Weights of a small GPT-style language model, trained from scratch on English Wikipedia.
Size: 16 layers, width 128, MLP 512 SwiGLU.
Architecture: RMSNorm before each block, rotary positions, no biases in attention or MLP.
Training: a variant of Muon for these matrices, 109M tokens, 4833 steps.
Each number is 500 + 40 x the weight over its row's rms, rounded and kept within 0 to 999. Layers, rows and columns count from 0. Numbers have three digits each. The size before them is the row's rms in percent of the matrix's.

# layer 9 MLP gate, 512x128, rms 0.254, rows 109-217, columns 0-127
099:449534493446562543521561484515477472563567529502462563479513487405434538552494562477460425531517450537568477521437501549512502542509531496523444536416514554463577403492537488524440456479445516489543527545452452450493499485492458490460521577517491558496462546433490510511492492442539496539495492462489435552543494545564534481492520518454482509529507510471480451478414486487502523512558
106:510482508532553503503544501503482483452459542536524429461534568469454541527513520484516467439446494514551470515520508517541525455566482486485512502473503521527509472490546565504501431454495551457502533494560518442546542500442499428467527507516489494448429506453453484512548532474449543462441576519542435438503513520421443495441560448387608487472511458518522511459518524574547450516452
099:523535490530495492530470409509467587549539452441572475477431516552449472510450472493477445561477464525522486494487572475478509508498487511512418583546481487500474551560477491465517476492498434517561499553463427482515469459496522467463392459504443492396549555473556515555518469554465539451545538520497497549545498512524521455514471500515481470481481489458509544470564542515564472499427
108:467538495472424511549426564488465454462492555447505502430509492438511477525523459556563541539498519518508426514487495461588501515557457496509482451519485533488499519498488558506532550504474524499528506465486550456519483424470603557554510356489471437466508584426451496515541494466488497472498458490478474544473454555552537450532506432502558459553474496446468516493481505503477523461496
099:524516558472544512498505513501574511599515518556499474458483545537470480517518555567580539498535429471506513543517530495484538546488493502523526480473561469485529501510488495530534497506470610479489527432506494486453481486470471578517418436533449520449556573432530542552420516499481493455501508479506497422505481504495428516513571472506545481558552554543514545482566521507548607454508
089:544496493508520486530482540545463510567480546424520538512515445485425441550519478503548505503495526538498509512481515511433493526543498531515519506494533525548567530498545594490488436461479474426465417343489536505504471560532453540576501510427493528519443538428482544534575492507489443453491512489480490550479491485477475502475485545460459521531497472460457549525499578536547540537572
104:467482534518472496487462524519456495522502412481481550526475555504494472491469506528503593466601494570470506512539504527553466507518467534518409522416546574528525482476531526451381481493546487503502463537528507536452444443465439505449498500509490499524501439483529462515565500476456471499491521477518562478475506515488565493506515555478487573469384468449494472527424561469414483496544
088:432525567530413469525535552461452542501500516511523520535447516508489413470527500519502528516554558443531531464404511415466508497484531455552382504545548527474515513509468454436528595475481471467449433525516483466447411513465470506489517520453465517531508455553527526506494493506517525464512445470508532460510487423484438412479514507517444516500461462475473516438461514494486462563535
108:502546460512440520529505575474541504462469492404480500493462510601479439542452509556482516598431591475519514458501422522436553503475478540434511516537508503470480528507492455523470455422512452478552490502492503458491450547508501451487449518508514454480523526501565565492552533535456547463510454514517440438519457474425484456483436440509513550496469472539455469482456498558555483473453
091:517549491490576492499564522483522460565496435477451470431404487497424444452437450483504505494395426567551526501481509467456532485472517482511511447500497466481509464526528497413508427484580466551568460475485518512501433508510460502484496467436461456477443464425568571517432532487499493611504480531489470489508465485472536570531529488490483520508520480563483519504475500479472492507474
099:543467487466480434562532521465517555513483434531520426483450532447493433500580555463458508443434496496524424493460476452562458532556457546536499475473447498589527494516482518468437528482511482485516496571473484520477497479533550529419402583527500458503478510512561524544589463533526421493533500513449463499486481541468467475529572487528527485465486548533482440476531471465464465537495
101:532477523558450491549496418539476547560522517505489496448457485569512428518462535483471540527488482512595484446467509543467512571565448405513504560460529452526521486479438550496562452507506534457515500542497530466516515484475467449523486477529466472521486563526550562501498514509536480535498539545381565465532528436483468469555461485560475591528489487520451485554523458431474510455509
101:525534504488556503517536496600561527471510463502479476537579513483445499501461461547451566481487445516537436511549483522470508513500523527441523524424505460451486554528521562533453504496496462521493476533539419565526485514491502515535526546428453430504517524460519413452548550497522443512555554427473504499509499548438494545487492457537465477447545509535500432425552514463530409427523
103:494507507468478449490489466526525490545388464562480487520492408538479453455491530508447420591497523497542497505478469513501507429468481445500419481560533470434559514580536493479532516444557518515565495464497514495495458498447597515530515494510502468511454518511491550482538438579529540543498524545513422459479494527399511504445528459505557575492457475518476540542512480489446524477454
109:586430502511576478512496453475558502497577583484492555575475411493450563509441546533520460533553548492496506507480476411456564483483479515538421483505506551454498563480494515519446464486505493490534522519480385558466484478497538465520480481472519454513535513487491502509488549485489470525468608464548432509569504512501522555463448431497554468507464537477461556468513486465545499510500
088:505426516537451498507468433477500483454443553506484525490530456489479515464522579533514468573565476564512450478496537446521573436495489549523496446493478567513484434464486572476505561463506467445469486528448524434458507459444434483437467541444429510485568512500549515568456478516437549551543485525512464517520488544514501470583502515514510485515455474522441408486506552453521466532441
106:475528497568488542484500386437484511529522515456494445500448549510548488506471438567501490615464537448478520578576519510511504488496467498561539460482425519583593438452499512473455546480513512508556477392530492473452517572506521453511501511506443514502489570528504503503465519521491448484442541512461540499517443572485513447533526491510552497521553454442458468519486450505499489499469
101:529489579499484512550457483569497523470453488392523544563463478485550486472638505479488528486483473485563580559496474512481529448539485510537461460542548447497488537482510480483505607515563504477463468496546467513531447449513475501485465508530524535539505472529496537540498484430516529517405553520484444537483510493484499503451559541410466522484488558505488442551484601484517484539507
103:551489463496455477490486510532504541506497448471531566515452506395431533498478488478475400434459508516523407464522459545505525546504496481488470535542552464474535554434498521498561470542488545533511478580598430458541452540492486551442516515499489564458538523499565492528465472407525496528487470544496492473497496476444457522464470453507475525537483557480508484538500527544480547496379
093:425475554476479437533478542550547403471507456532526536474499535494542472540483515516504476535545495501525496533531494440448494493532524484537488446506501561521490482555536480553477503486526462475498586496463550529477390450466503528522547452489497494504505432508517564503523503558557477479529528526513544448521569484464501453400570568484628425474506469452497474454461462505547495531556
100:542451543542441503534518483563457467546482501507495575501558484475485505491479469494572518494463495511624479587484448412506489437436473461482533511507538482477465572473448519505515531498436539439481470464513594534510518480473502454498552483530555488477463541556450557461418508493518476458527470495488409506516493510530469522466503539507463536529513515468595493468503594508540533431498
105:499522519501492478524554502524458566547444520522430510435533480565521445485466457559567580534471427550476529471478472529464572434483497519528518468507537487487493469434427559500578518525528544465495574462481497502524560439508464536493477485450505546494532537511500558431520557560536459447551483521499490442490438529513521510455546423458473594501545500433455478536489483535469459505527
105:512567516540517547483502508479470443399491503523492520496445426504563436484489473517485458441486494423474452501511521480531495477486467564458468485527629457551505436477485493478541569518610466454531443481495499498499524493516475419481428487471519526491468519533515540482476505576445488475506495478480540497535499553532392554524476505510453430554492421515499464485523491523509442459439
098:524540537507535533522530496501475500543519457487506469445512486492439373525489596489396418480497516507464516501489473503481549466434535528508512435460487532546530463516524446593536520460528456456505481472548533516454452498552543502511539543494518493625460477510547495412521492526526554451547507478529453491437520559476514587504478475562480550477500465511510500515553482463469468532556
096:545496496597451485468529515492508593495501537508515487527505469481517522444460516552493452522518564457549527487488479453475500531469486497502472492509476538495420525495578561542475432465540471561517510556516447537481414501489444452499525475526526502533455525415537498517484494462554440423477596408480438572428504512553519488521470519589460532482506477421502490439499514486460468459495
106:488495520462517517401503585540562543525520559467511490489468458550530473540451431531480490557479481504555455503534562523516563466485433517582541480505508550444511536498504464517526508523536466505532507569524491504543511501563475507468474514588493509621525445584525432502471576475510521473520529515476438554477467473501564478544495520475437548436583519436517460541529493486534496519516
088:501534491462526484504527500490459473440463409527481504500482481546524509432587551491474545522471535506468488480496542496466493558504483528488401489509484523527455503530497461558487473508506513564489470451498527499460523496407497534451476407477562503493433564490503567552490561498445534533479554500464448522543471547509577456475501425456474560503484477654443528566495525505526481470516
104:550401443511426490531519549484530472535561502504485502476449505533446457510573504457440424559544519541539494484414415464460481525531459513467494473516466589453514530525460553542461464494516501475487528474539529505476473431456527438573516481562518556519459539532455506505487580501509500479521547546503487570447506494487513596426490469527471564468516518496489467555475505493461431500503
101:532541589499466502417486492496417501513464450528483490429496474431503553503595528524546550503493523537498529487521577454496548446509505475468531490477473465582548495516542436475432377527488524463518494515475526481543491540500497475531574529452506460407468515489458439446413521504519527460508518523531560555472468519504516548573506483482510538521492460496531564497477533508435535537541
103:505488476585465485507433522475465506488544530493455540509508493465543519506544573550510520522480573473481507476483463523518543484523546485582562600597475490503452469517506506484520497548485454524611510539512519487529491453561528562475364512464540512499511562505497466515493522460474524489513484472533494454495491476479411526566487452452551462500585511433460576500500556545480506482452
111:544459546510447453449481395528493578489475426503482482471521454493482513532542474543489543560515495520503469477506513487411529497555556492459497451501488447501499472492540456518488525544538474552534474584476483470530475546482533455529526453436485561532454506462483501494449503518531438510553570519509455534510534462449492546583531494550562614469548533473466558455564509430539433501496
096:513445505517444425482481547519466488493475431461559499416451486544507470556449491496523494589450506452442500407475429544484490463488506506531519563510464504598511529530552506461538441430631500422492491532504530476486504456535494500462511562519446487455426531438479422498475451546498555529481476484519555519525582493544512476481529496468524531516480458506483509512486503473517448493505
097:506512412448467416545498491540564602499463422478527460532507542545524531563485479377476532593498466514414472473465577458472492527480545482434479480440526491504522413485537496431396474524546473498556486534502500522515472496446474455533501513525483509467564472479494540481485482573446450460545479504511504475529505545482522499512547458464536478519551483477474526516486500484459458495504
096:442553482517512564481512449536540590570499450547571450613517525527505480559565501458461555556469499538459479566500528514500539495492534451487515488478505506479469508425459471515554446568547502502477491521544419518488500462491521506526471501480519412478475505513474469496496556500502444482470420572594595480491448506507426512509521541487475472502499410489515529572513492468531479509504
100:501538506573498465490398511479516508472464513487502525550511453452530463455534505432483549471487530509453455415560497526459514533494450484516451500467482479471517453504489475519561475539566457472508489459430440560503512493547531505555508471506543520593508505490449432541383504519465447484472427461469508487449413518538461457496515535489515475513444495510564486602568452528470460467464
099:493436477537445402486524479480567549488500516502455539511514413499473456506463525470480512488492524590541481474516453463532518540582463512527534455505507535533493618494485509542441464578563495538502501464487516491534401508493473565542476529534507588476416604552515499509517560432533494429529461486529496529550460485531479483565477509464477504484460511466498488489476552524498505441480
111:528594460433480450483516506488410461534458447473472514466490475486472584501575486407546462471520466476504477508470513471505513505550518570501507499566467524550516497546517556468480546536605442456507414421534518496494499493491501445533499583505473550540492600511554498429478458498499538507512544495483489492489422510501527483544558500448470485497504567433497542488530443436489491499489
100:509495475467515396526480496499413492544485525502554500450487517485425539533533466484486452418527490525558517484549561523434510469481500482524490534549526450458503454524521490416496460472605503495523469422466455457462512514473495524543594486436464544526494479490495447516501544533491484503427518571492496467571441533491446527412542461537553501524473539580476501505459534570440493487522
102:510514544497520480495477413519523535517456521544490520525429458479508503520500597475517489537547490451502505536469490504500494441474514363580536540462573561497546497488481506494450480472542573514428503559475438450529442519516483496518429449523521467550540489477511467480438569474468556431530411487515428505541512534451519483486536485485537540581464490537533469536585502506501489476461
086:556473449457474550450513494452529542497536519523565544564517507566488538562519545540479458481509548501488499552483489599482511524492490453461473513450533559509482487435517464442508489594531508499519549546516500489555507463454518466498574583482521460540551543561492534547467566483492540420524510557514537495501508501485554542439475476551510501437513495535420388555499446467496463471541
093:526518552547489519497461532442383494487543540528500514514460451516487497492529504497587436488464538468504508497468453509533507505443506556525505531518508510484468576489541528524482523484509471423429434501461531506489478464486508607496559485542469470550490500564506502479520527541501521392396536562521504527432537542487543521452518469518474580514487511539550469598497512550511601512486
096:528521470492584506548432512531475538542518523512536443579496478487449486555492471456548510421491493499583517544423509396496453497457530483433456474468545530509524423493559516547451504507453479472484430457449505512508496453567460500554452505485479515531424492491494488464492551488501467484507470550539528523525506541508458472444494563459459454471551450523447522456549576487530558580542
097:472515563525452515467448520487526517545462404497500485532519463549463473489565565511509493478582496509456506486501497519508517499519488410447488492495468494541488533522503495469394547460500499485499543608535482567528512441458554522492479421580475466492520525559476532453483509499446460512486491531452493512492494439453458464535610468581408518524528549473579476560481546514472528500468
086:536530586513442513521480488461476551561484423544533514479591474455477489529481526482554561535447523522525524584526504497507571509550555414497555462491416457448493468506500498443438532513534507511499518457533522514510521425559522471576517504512534522448477482566507525462590544477521492510516533499490429482468463438535494524480533508537493471475421459556485514524421431527504547550537
094:492518556457477558497490539548570461457468509445471505512475485547504513503516445434519562558557467538450426478384467528506495475527546446508576495511472495535548481506571482465479450489525548513501525479491451488580491421493577556465528502478517549503545517550454473538554472452525513514491485497502543499561540517448540506394466499485558503508581475492561493485409478534506452511544
112:544557478478610484504484509498517497494487522563483558540452484525518491450474578494548498489569513538450465494461469530446466515542509441624541521486481556530501461512523510480527515468538533500483573513553486516513462426442562484457489566476467505482525485495497475513499541520468452544566471447501419500533493557522542544535552449545481501454454486421514458567504530439475423546568
097:526545510498467517453557517520452488552488534475466441489526516598540505490489467501502556509518523527561499415545446453535433504505463578470532476524474588485597596531502504549544553471481514554414495503461474431511488511495461500442517494530483431531481511568517529497496509558493501483607513486540488566489510572577511510475481507522530520448540469446499484543445493466513471435536
103:448480463524591485522605553482469505457455488556470495517468453477500482549597511495530462452526472525507530541466506482556524479509459529524456481479484494462538508437532558461515471546507498462591478419500447539494508440481526471504515474506501502506497629548498501501467526495409445523496562514527564413487476488507501393515506487481466519523573529502504547489553573480498442460494
101:500510505478505517464585514489510505596445421517468506465527565547512499521498455528492535575481530488568463452499481549506545469482461449488492505489464472479483558501464499469513544464546514451533501438474515507440460422463484550512516519537474508431527508520571468520475418536548457476530484513560521440616419451448423534530490484452567498528501460455508493477491442505566464562448
101:428516531445530546533557431585480491534491523502546476451504467502477481482484523485548511492476492514469498455469474458482509535547553511498474555514498448474538513465474438465432561502623551512517498442494488463472511421534490496457516458405507517545511501526499447549582506459451454439507420526553421481529499502406489469498545526497471534441514535533539533536533514573495559485448
104:513444610458471462454507519502552496498493572499450521542552476469509516514490517492521479515519519523466430512541527485520447488516454471482502498510560496521505492435547478508511416428536547441543541512447502486495464435465501446428494498394557502454462500564543519545519431531462440425460531508429432450526447552454447565538558431491475536466493493450510473517490492488455468463497
092:476491541424487476549460476481536521563410498493487496491528477503513537506529537418545488442504555492524434448499442480519528448445465525497447477531466612553466512509507498432477527481508475506499472414455534537500568503498555488452481514439471516512524506509589536494510597486545559485479547480569560500482499465540554527523486479541508508526530491525450617543466516484540580541528
108:492494478463488520538474476494571565540538471454508435531547566533516483554508486474465562461529557568541498498559530558453453481489513481524510507513426572468487457518449450537558499549511516522483532496484543493505378548556435524476507497520560472543461560506449480445496530509465543549559493528416481435508505511552478556510459509455508444548511433505414492450496455473522437483530
104:521554484463531526458563449431438489504499480504483516442479560548526542515528536484554464465470574465516512510427472554527428503580489494462452545539525499520435524556540457538499491477582507528515523490513565536573547453592464468473458448531504527497518487459494514445504490462494492469529489446450527521576547571533537447467546485511467403572447444440475520500502532487506460483480
092:452471505458454557502520486450471529453418478503523525529479510534529473603495493486549489524548599508435490522407540513486535477536527528524465479435498501502480529462450561413500531541545462470503582521556532587467460468491518496445568462465548513506502444527507458498523497540443498469507511442472469533541504489483468452508509588449460559525480478517437468502453464563552565476545
110:552483426477530397493506501520454422505424479472505535473491419476474525537493356410514484498514415552520448525531489556504439490499521427492517535549471475494567492502522509477458505571477522507476521518536486443588487481494526496545495466480488527526509568490522486490490468530411424543517487521514558469572486574479555502541530463523528450489567523505517474506463504512537486486512
092:544543511449544479501496525489487511508450444456425494460521444528486472494527488506552514577481524444459511580489529519524496439405514475538546490535506448513559503522534492462534477488508499503496508461431498452546605501478458534541444510467514507506546505570535440479479531445482460498520591489520509443562470561443448556415434490478505490451440438478529534501516486501474400434491
104:517544412475576531551511468455478520523508482493475405562508493514494479548590499485540540465521507570570474495491480492497499475503532526563455415506450450482510520553510583463524529499529490466567477531391520518593494540468554495584557473409452507536491504532517477543497513514517505502520568471503493475456506440490528525546593480467485469582506518463525489527552504473487524484529
109:501498567505505499567483474502503523473492539468508411604551487524479472559489477426523552571513556523498472509492442443483460513425414440482469490502519477464513516476428563479427528468522465471476474492438512479514527483525529530538456475475546400546467535498500484505496416483503515445468555590531494480451494497472472567575523472516573496520502438493536471500510453530476514405515
106:490501505467594525583453481583468492461416426527525464443476523536445414448422508504483495557506515496595467485460491509396527421452512410453454488471486472484499456506553505497507479452513463470592493512464508521510522524428512469531480481559468480499508526491596511479455498494490546483488468489551491462543511515516532488574463517524514545488539524540562513455497562465479496509514
105:492511499606492480529487484545524523485470569421551529462497502506454456479437558453508524518467515462542531457516518512444437492573513504550512470524504463550412523490458409473450552536554577483549477528433499575541510591450503482475528528533519462497421484504510514495456506525491424509435532536502501561480454475560468441561557490504528497520496511480507559589539477525507478499528
107:456500459452488517543523538416499444486446439499482577472461475521451509496450553436521528513511585466477487582455471547499490513487488476501465486501519520542543479501519496476518529441471562552477495466484562467537473539455420568535517460491555473482528477498586529488595507508475522572517471443555514485576454476513499512467586465511459516452434527475450503442507481450411438495517
103:552490425479486461504532559487589550574516509532481494512496526627464482555469515458474494470480546512499483522468553469507536472508521480460501520456513520501461527530595509479564474493628482455485518499465478410477494482463434511476495496456495512464542468498437544536533540483505502452481531471576435468480458548415512465497492521537534532479511488475562524629495511559509492513473
098:546457454474550537520576424511510493529479520487503505540471506508509530519466482431455541507496464515525477423466596518480474554541524478490544539475512535492491405466485423495533363521504501524544530552453456435516488397495510537552436587520454463568465484543484520497511478565520517470532454485538530469483494480500470532515559491534493556564511557519458512547434532530510503476526
094:553497569547494463521567487479574517538464512491473480514517439490479507445445554497467466538468479513553441475495520534508481439520491499540476484532439513486433437459562574519456535487505504525511449475499603445482496461564554485497515571549474478461535468452515503504478519538478585495473586429510422518533456543519511487476502507518564531501409408525440521501548444553515540522516
105:525464481465430515449524513525555535496491557480484560512541493461474447473510519502538508565550456539512441510471446492461483529476526476439512486450558476530516529481481562479514444536539506497444526402475478572517478433489484506498480501481526539527509437527565547493519512540435489538523601571586501428500507612469457515420571515519455516589502519461537489469500508492502510452562
102:512492574495508567521536551425505460529463470510489529528607492481441518498495492527495485494494539518508478523471534508496493553471471530476428470480555461515517508448467607462471495516488588481542491512496461523581538530470403492508466504530480460538451512475488458428419426514469571459499512508513449533515519463510466478542514511408534415460447511517442483542430509567420516504503
101:490458516426480558494428466512499487480498543501520534550383549514518470461469529494455444540463524510508477503524501437476522453570447541449531446498441505440527532533485496426521500425503494485437486527553509549433471491489601468525531483451542541534479498583534509488481489455550396445483555546488494459510501500528449497509535453490546536508545560454444451447529437528466498500487
111:457571503515514456459434536502480535526362530548507448548510492510474491509454502484467425529500536481515416480487542507552485492560498466506547486481443495525576468527501555518449540516561505575524491529500526430508462491559548429499509503475463471465416484466517469439448527542517504543547553427437552526486491520469590474479494498447552583522506500498504477464503490556443510466463
100:570525469510493525462455447527452541464417559512468552498506509446503514489470425513514458438478483629477411487466564548469548521489508500495531501571477530460543543512485508513484516549574550508559574466527497559481481465439521523523506468487510461548528484486551572522523517447570496513530488450555482521511513531484539550510523454452488575552538441509506540445480505452474519505595
110:544480506532506451592462538539544511421494531469520524475472487428504516540442509473447513537479497440471495488512464501459523368498513565475473564478536486488506502501484495550542498472468499463450452541461508531548576461492498591463446434514535491511444528529525431533491531525528512512481485555530477483533503489512446508573541456556493513519468441391448519568522530501524407459453
106:550494575463464505446503475441525537487489463531495537478474475495506517491574474554495466478531497451538493520422485476456508534532503557530528547511600463507478534533547519480472478516477471553405477577477468425554472531530539506444492458566515501523488558536532452543404545507519506440483498567489533515565485522468514486531528471530536584494503552403514414534545575498512542460489
100:500507503420475515443455498522497445486499608541533494478467470464503390554465478454463430530491522520476493459506494516544508466517443501411482466548507506468605523528523479491418514520524462493514482447502476575526555478510537459582506514459502474506453462534507534531514465521560461497537540466534525529468462514475537405515594526597413455493523542496510479533516499474467498454531
088:461543440446436547536424439485538578565474591535487546495490560409530479532442523420467534521520422483517557552460594496433511474491500454489551497530498525460522524432530500508546446461508542527455553564518532447518468493433479469432518461474512482501494466497506548513482487472484506526459514496545478553572541546496506554479507532465450528497548458510527522564512456516520526493540
082:478576473571522426515526478494474535532604556513402514526504559431508500491505539538503548512551487520542507581432487496473498568466481500549493566502517502536534490448540461475512422481466536538555568468435488449451556511498432450523474529523425509552507543456537458505468490518437540512470489516496523459505518474520421519465566446461454477533472438462502476533536502513433531507520
097:457510480500554529444576495474474468587470468420541421523432543539516474524512465527548531528433503410558479478576475515504550504569473532514494510476507567488473540472538477455521528478525536506502501475521434480538475494600504484435470551430533497562461483494494507535581491473585468496470552504526554558436513519514455475520552536541476494512530511423456544521465510520534528444531
093:548492506508477565537459457513554456474511459526452533519473549470523501480466506571532523427461424522464505494498420508468500478470538450469544433472510544505518533489602576491504536472495535583561551528468489578515529508550471557506441569476502466513473485445486472567450459513460549506620515568464552496549483474512482485426537501497573510506542525502486536472503556500439492477473
095:504534505542460426520459505483520525509468514572506524428573489471584508526506486452514525480476512532502477555490507536473478477517478547506520506554563491459502450522457517477448497454544541450462611571517498537498476478467521520499581422484516433474573522498464504512507540465480507469496551533492538609472495532511443477558536521487561532617414496500522514566452533522436514460460
101:557474548499570447521508557482583541459510644530533574496490434509468409493415486473512465529553511509508497544519501490503501529525528468493454587431498503461478512506495509445513411540516557503533503415524458507554465501512411561556509490475495488498495526520521456524485502484446464561530549421510513506540537542477473512507542491498501414499528493485578487527469528505538458486489
097:587487454489546541545505480401494453547509515516488430486512492454506519478465536453508496586488443521465521536453474427461473533525527525428551506540488525532532578448563440552473492483485500490532555503573490492520551551481467471442465488532511532517520516442555543490507460566505545491455570515443474483550493465498469525573565494520512474561519490457405509479515489484565554561562
108:541492563556547562604539509491558474523522510445553447503500532521491461500529481519411473550456534498483509495585506473520487526486554483516520382460492512496559586579516457491539554460476503520564538517488506514538533526525500499576479536506471521471488523521457473509482486461551482473532475476468497512441522470483467545466559453593551502516522410511502552486491390562486528475528
086:434426529545495599541525476471487532487466512486442526446460534477482536518572438504456443549428491598525480481530486491461545496505512513478438491538490492452530479473493495525515506493473424516493505489485575565541481509588516521454511483487559493501560443498452492518537474549535506516580529560397514457512558499568477474503516484539526529457507459519434556478429536537569451484461
105:449500540534458396477454489543407504631476405434551462497475491445456465580524505529513562483478444510519509503462554446551463559541544510509447479487494480502506553446545459443459517488528507423453468467545494540542498515517468498535444495512494496555511527428534484511547475479520513513478534530529503475564451456468480490457461506477535470520518458463457537453501545559513459496563
112:502552514567540421431477403485484409498444479493530500507580548431468536493502471578527487522496486527458490512462561460504554495536540480470493453486560532554543506438533505563487525512423511422519455485458509479487451453529487523492486501425490421535467502429500469435545471561437488447507500554489490472489426524481485464518557455499523540546507398519498498506529483489495507549525
099:487498531419471525533513462441483458544459529519530527516512497524533534563449441497505535413508482530450508504496530458482471519542597513484448528497488481506563542540451493527457506498457484448553491470521577631469421489553543474505569473412441555486500489508495560472525531498472480502593494449443561472530484498507493562453491467448518500467503519530460463437498497579453541521518
100:462485435480463511473482443535485493509455460512529492503520485564545544494470520452464617509542490492531461539530566461471507499479443475541482413432589462456552562556479544479558466518542458500501558543495527482531528523532441509472468448543449501516480490435552495507489517537494509495540488481461605456500500561485476565437545531458553532420523492467437533527518531474539437559511
107:539553544458490509527453505545520512594524525471521452547460529497446426439518548523448455467484488489564512450514439564499580466470578544522524516465518592526554489556459441552567464507530538553538465527474581515521550521530439489463491512535489534552489501482491503484542463448503502478532534573494504507467527499576555455452492506491489508511500390499504530592470507451468526517487
101:562470558517467454509543467500446433488508471538483506516432509612513520536495487545546540550495592474516551516572522555500531460506520453554434540580474442522467518470508444456515532418487560503531500475537482521542510476491526478481459556560541438506476537524512492477590483487479516525500532413477432538465509509530524509441472464495538425551487475479483487450508512544522463574570
103:486499543498572486498507451515449557504497480557522505458460509482535523464462506532441482490530534483486431477506511564463471555401459525436535398452457502509556445570484499472475452503450486486501538562594463529509538448496399465454444541513509487484432504495513514500599484534517519485544526506552463504451448537458413513493545529451489483516493476555450508552485579532523512535485
104:520537579539463453544478543576510481507544503517419472414411517468524558453484499582463505447425474503570528481526494434488446489550443470489533516518480510496472447449503519492426481533566560473510539541479504490526466536458445529523467399458544468501521536487515501481507504466420455495512467461523520496469447496541475588573496480481447547520521564515456507508480531487456523432492
101:534496556510543474563545498518504517485541510502516437489444531515472498483536543484517530446512531567477529476422544493457434425533473484518472551495489486568495455565480530491419539547510530495537523495497522548448495464447511540422402487503524499537530509456475524506518513522553575423500526499470456536435558480541459456513518488565433505523443461519528489522524436431473412416564
089:526426513561459506477519502484532543428489573505479495490482460400471485539491522468501490561499459522482489513427528430489501504508531498462508414474547502454538492469515507496504520531565497512559526516394499471488539534575547530455478519443453469519539454465515515491432539479473534400515508521504482512455495436474445490497478514511436654503529511560560532523483549474528449541534
083:454562469547504493474509421447469520447508544477492436482566483415544494503493494491551500523551513477515442464483389494498524520459549455442487535471449533484481547520472540556503537504528478555502513531482532478551443491595470568518541505527526530512416434498479446458466469490494543419520478526499500503505458531554459477446405514570548512465529549486508453538579547457513531543497
105:556537551487523543440471466520537506513506520428483538540474405519546505519539536428594455521456498529479514456511571492500482525468531449480430488572574522446534495502481540478508375477541463568489503491526456490482530511534521488521488527473555376460568447489482466489428530534512443448479497513479495457485579529493507487495493468501496539526463559515474433528476503503479553501434
102:528538484516557433482444519558504553451567511632513454482488527474539516502561455489504469461561442496550462523452464498516528456449474460537498409517520480504521532488517499553501508488499497456563550527490385475487500531509521515492445516487535466541514607438569481513514531553492418534546534487514466474488481472476509443498500459475589500543466573516485456505538510503483436449461
094:508519485491530519484551537479525471539497507477499483513528502434545512487597528529523493525587511498479403417561415511507511440566498502521473496482448513552593446549495531556493391459496549546536526567496505524509535499501562475537497448454474420446459519514480546555546499531456478492515503496518563473512536499449399499470529542533478432515538503445508503483407520538509499480507
103:562503537525489530565471481416451473462537475525530543508468541482553459551474528490477476566522522443484472555462465536508531439479487455506536495558515462591546445456423465442512487478486544529481515517441427457546495504535416379496452522486537509537470514500464501480469540540465500444493440565495528499504494523470463508506509469471431481517502428483515461567617511451527486537494
098:435511489490472522507515423460463510525470557565521531499539553496457501468546523505524511532577457470448505526443505450476507472507478496484478483496411542492537404527478556415436449496485532561564542542419471551527510496510565502506564513496560522498536534472465481476491479444391406508548518533542580479517477509466468512505557502447563505469489441509464497521539544506507471445446
103:486462450459479501491449567450542593530532497547557496500426491530483474491530489446476524502509525476565503460504408497506611473463487460498534498472530463474525602469528458501501504424495462518526456515466474405450497403464529477555537456505527469479463521545496476548454473573485459468483490473523500519465480478527426412528509512476507474498536559445521544543468538470436448536533
102:542552495545518461545529486491554478511473428461503520552434506531507468562467517484508514449523484521440524510507467511504538432476520513520495445570512523557439507531550541457514433510524498456539457483464557493452522486469502470532503440502522436516456473519555541496394533498534502446529483573499495548472397470482532494448651492399468516472490503519532521505536520555538560497465
090:579518514535494514542468432490488504529416530496512494410501511459493516494542498506562532494521538451534457543452524485497459470513479542487480528533547492426567528535482501528490483514509533576437430542569505370532531501483491542483454547490515481527435502512450475517505478479434545469583555545475523542558491554538520490497597532549505453484415516484523522487551584508450550498498
100:476568534478522528475549539476490558529520478485530520476510505429468495455553543452488574512569525469492425512523434502520437499535546479510468477566405469470537461440464481529484552463562502471467577471501547468507522525486568509517551541480549549536470573576511509501461468485472452456467534467456457453529446540543525562584499425441467467496448543447457483511489450543495529488494
096:478568437469509514417491465473526557492460511551443441458492543520477509464477483504470509506537489505463501556531452505439456487438455468463557514555564549555511511419528465488531497470476530521542501516524469450455489475445516466457517542518536484503537549394551431581458489574389504481552439482511535483564454449526475524483533464519517495454517402494510468434530503504468510483510
097:449487488490576553554524548503491569474522414505511556479513478509523517465442510483479537509477573496616423525495500425533534522448471479484509505493411484507587508538399492453550498469478537492463514436517480473476533548511497537501539497484470509517546520438555507504451483429429516531532575472512529470489471535544505484542559508446480525558481494539475500426509588457534490482445
099:531516487455501553452563430532492498521523466457395535432479480468518489567481526490535525509497475535503454565484427509430473536489486424481482512542526482503568536485488530452436544414540514444589581493550479542526513506514436470519454525476508510527539505458476525466523547497473483507471492468544542499526592399543518493519499536481516450512481421408502466478457517493527544436493
090:455484541470532533542471517461513480469514562488539508499484469503499563538519495611499526529440529491447509518509514511439488533525416463405450517489496449519506512502498451492445456404463529537486453464542485531536509560459537506491514488450518528442464494483580480551495486475515561456502524608519494504521499563468511581535513472522568506461548551544574490517537427461419468571530
094:548491460547538460475504590501442520550495502531479448487491474522472429543528437453471473547523554512445478513497474442414592475498456563539514476547519466561512522480490501454485467506559549518491532503478463431504503475489450467456469595582461485512511534520588502539436436555416504461527494517520513528465483477500534476501445524562465523569505507518558442471489550444467510458547
107:516570500494465492470569427485555539600507547510488465514464484528554520507604498494503487519507504574492457500498548526497450508614521500508511526540547497608512528540570535460463503483488501521434497507496490412454475527513474459452413451475508478515480510529535581519426541479550498468518537518517480448459491473450436576534504529490459479456469506401470514479466505550528489482513
106:467413513462588475447486472445453484531479476509555471515407478460461491568560537500436518471464470501504468497488468466510514580561500380475532527512509483562545483438432508526419459470500504509526523474547484482510488518436427536480469435545501520549515499455485472527506495603482491536497475468496510464532480487527503516425548519470489554572590517424510477528514544482466473509513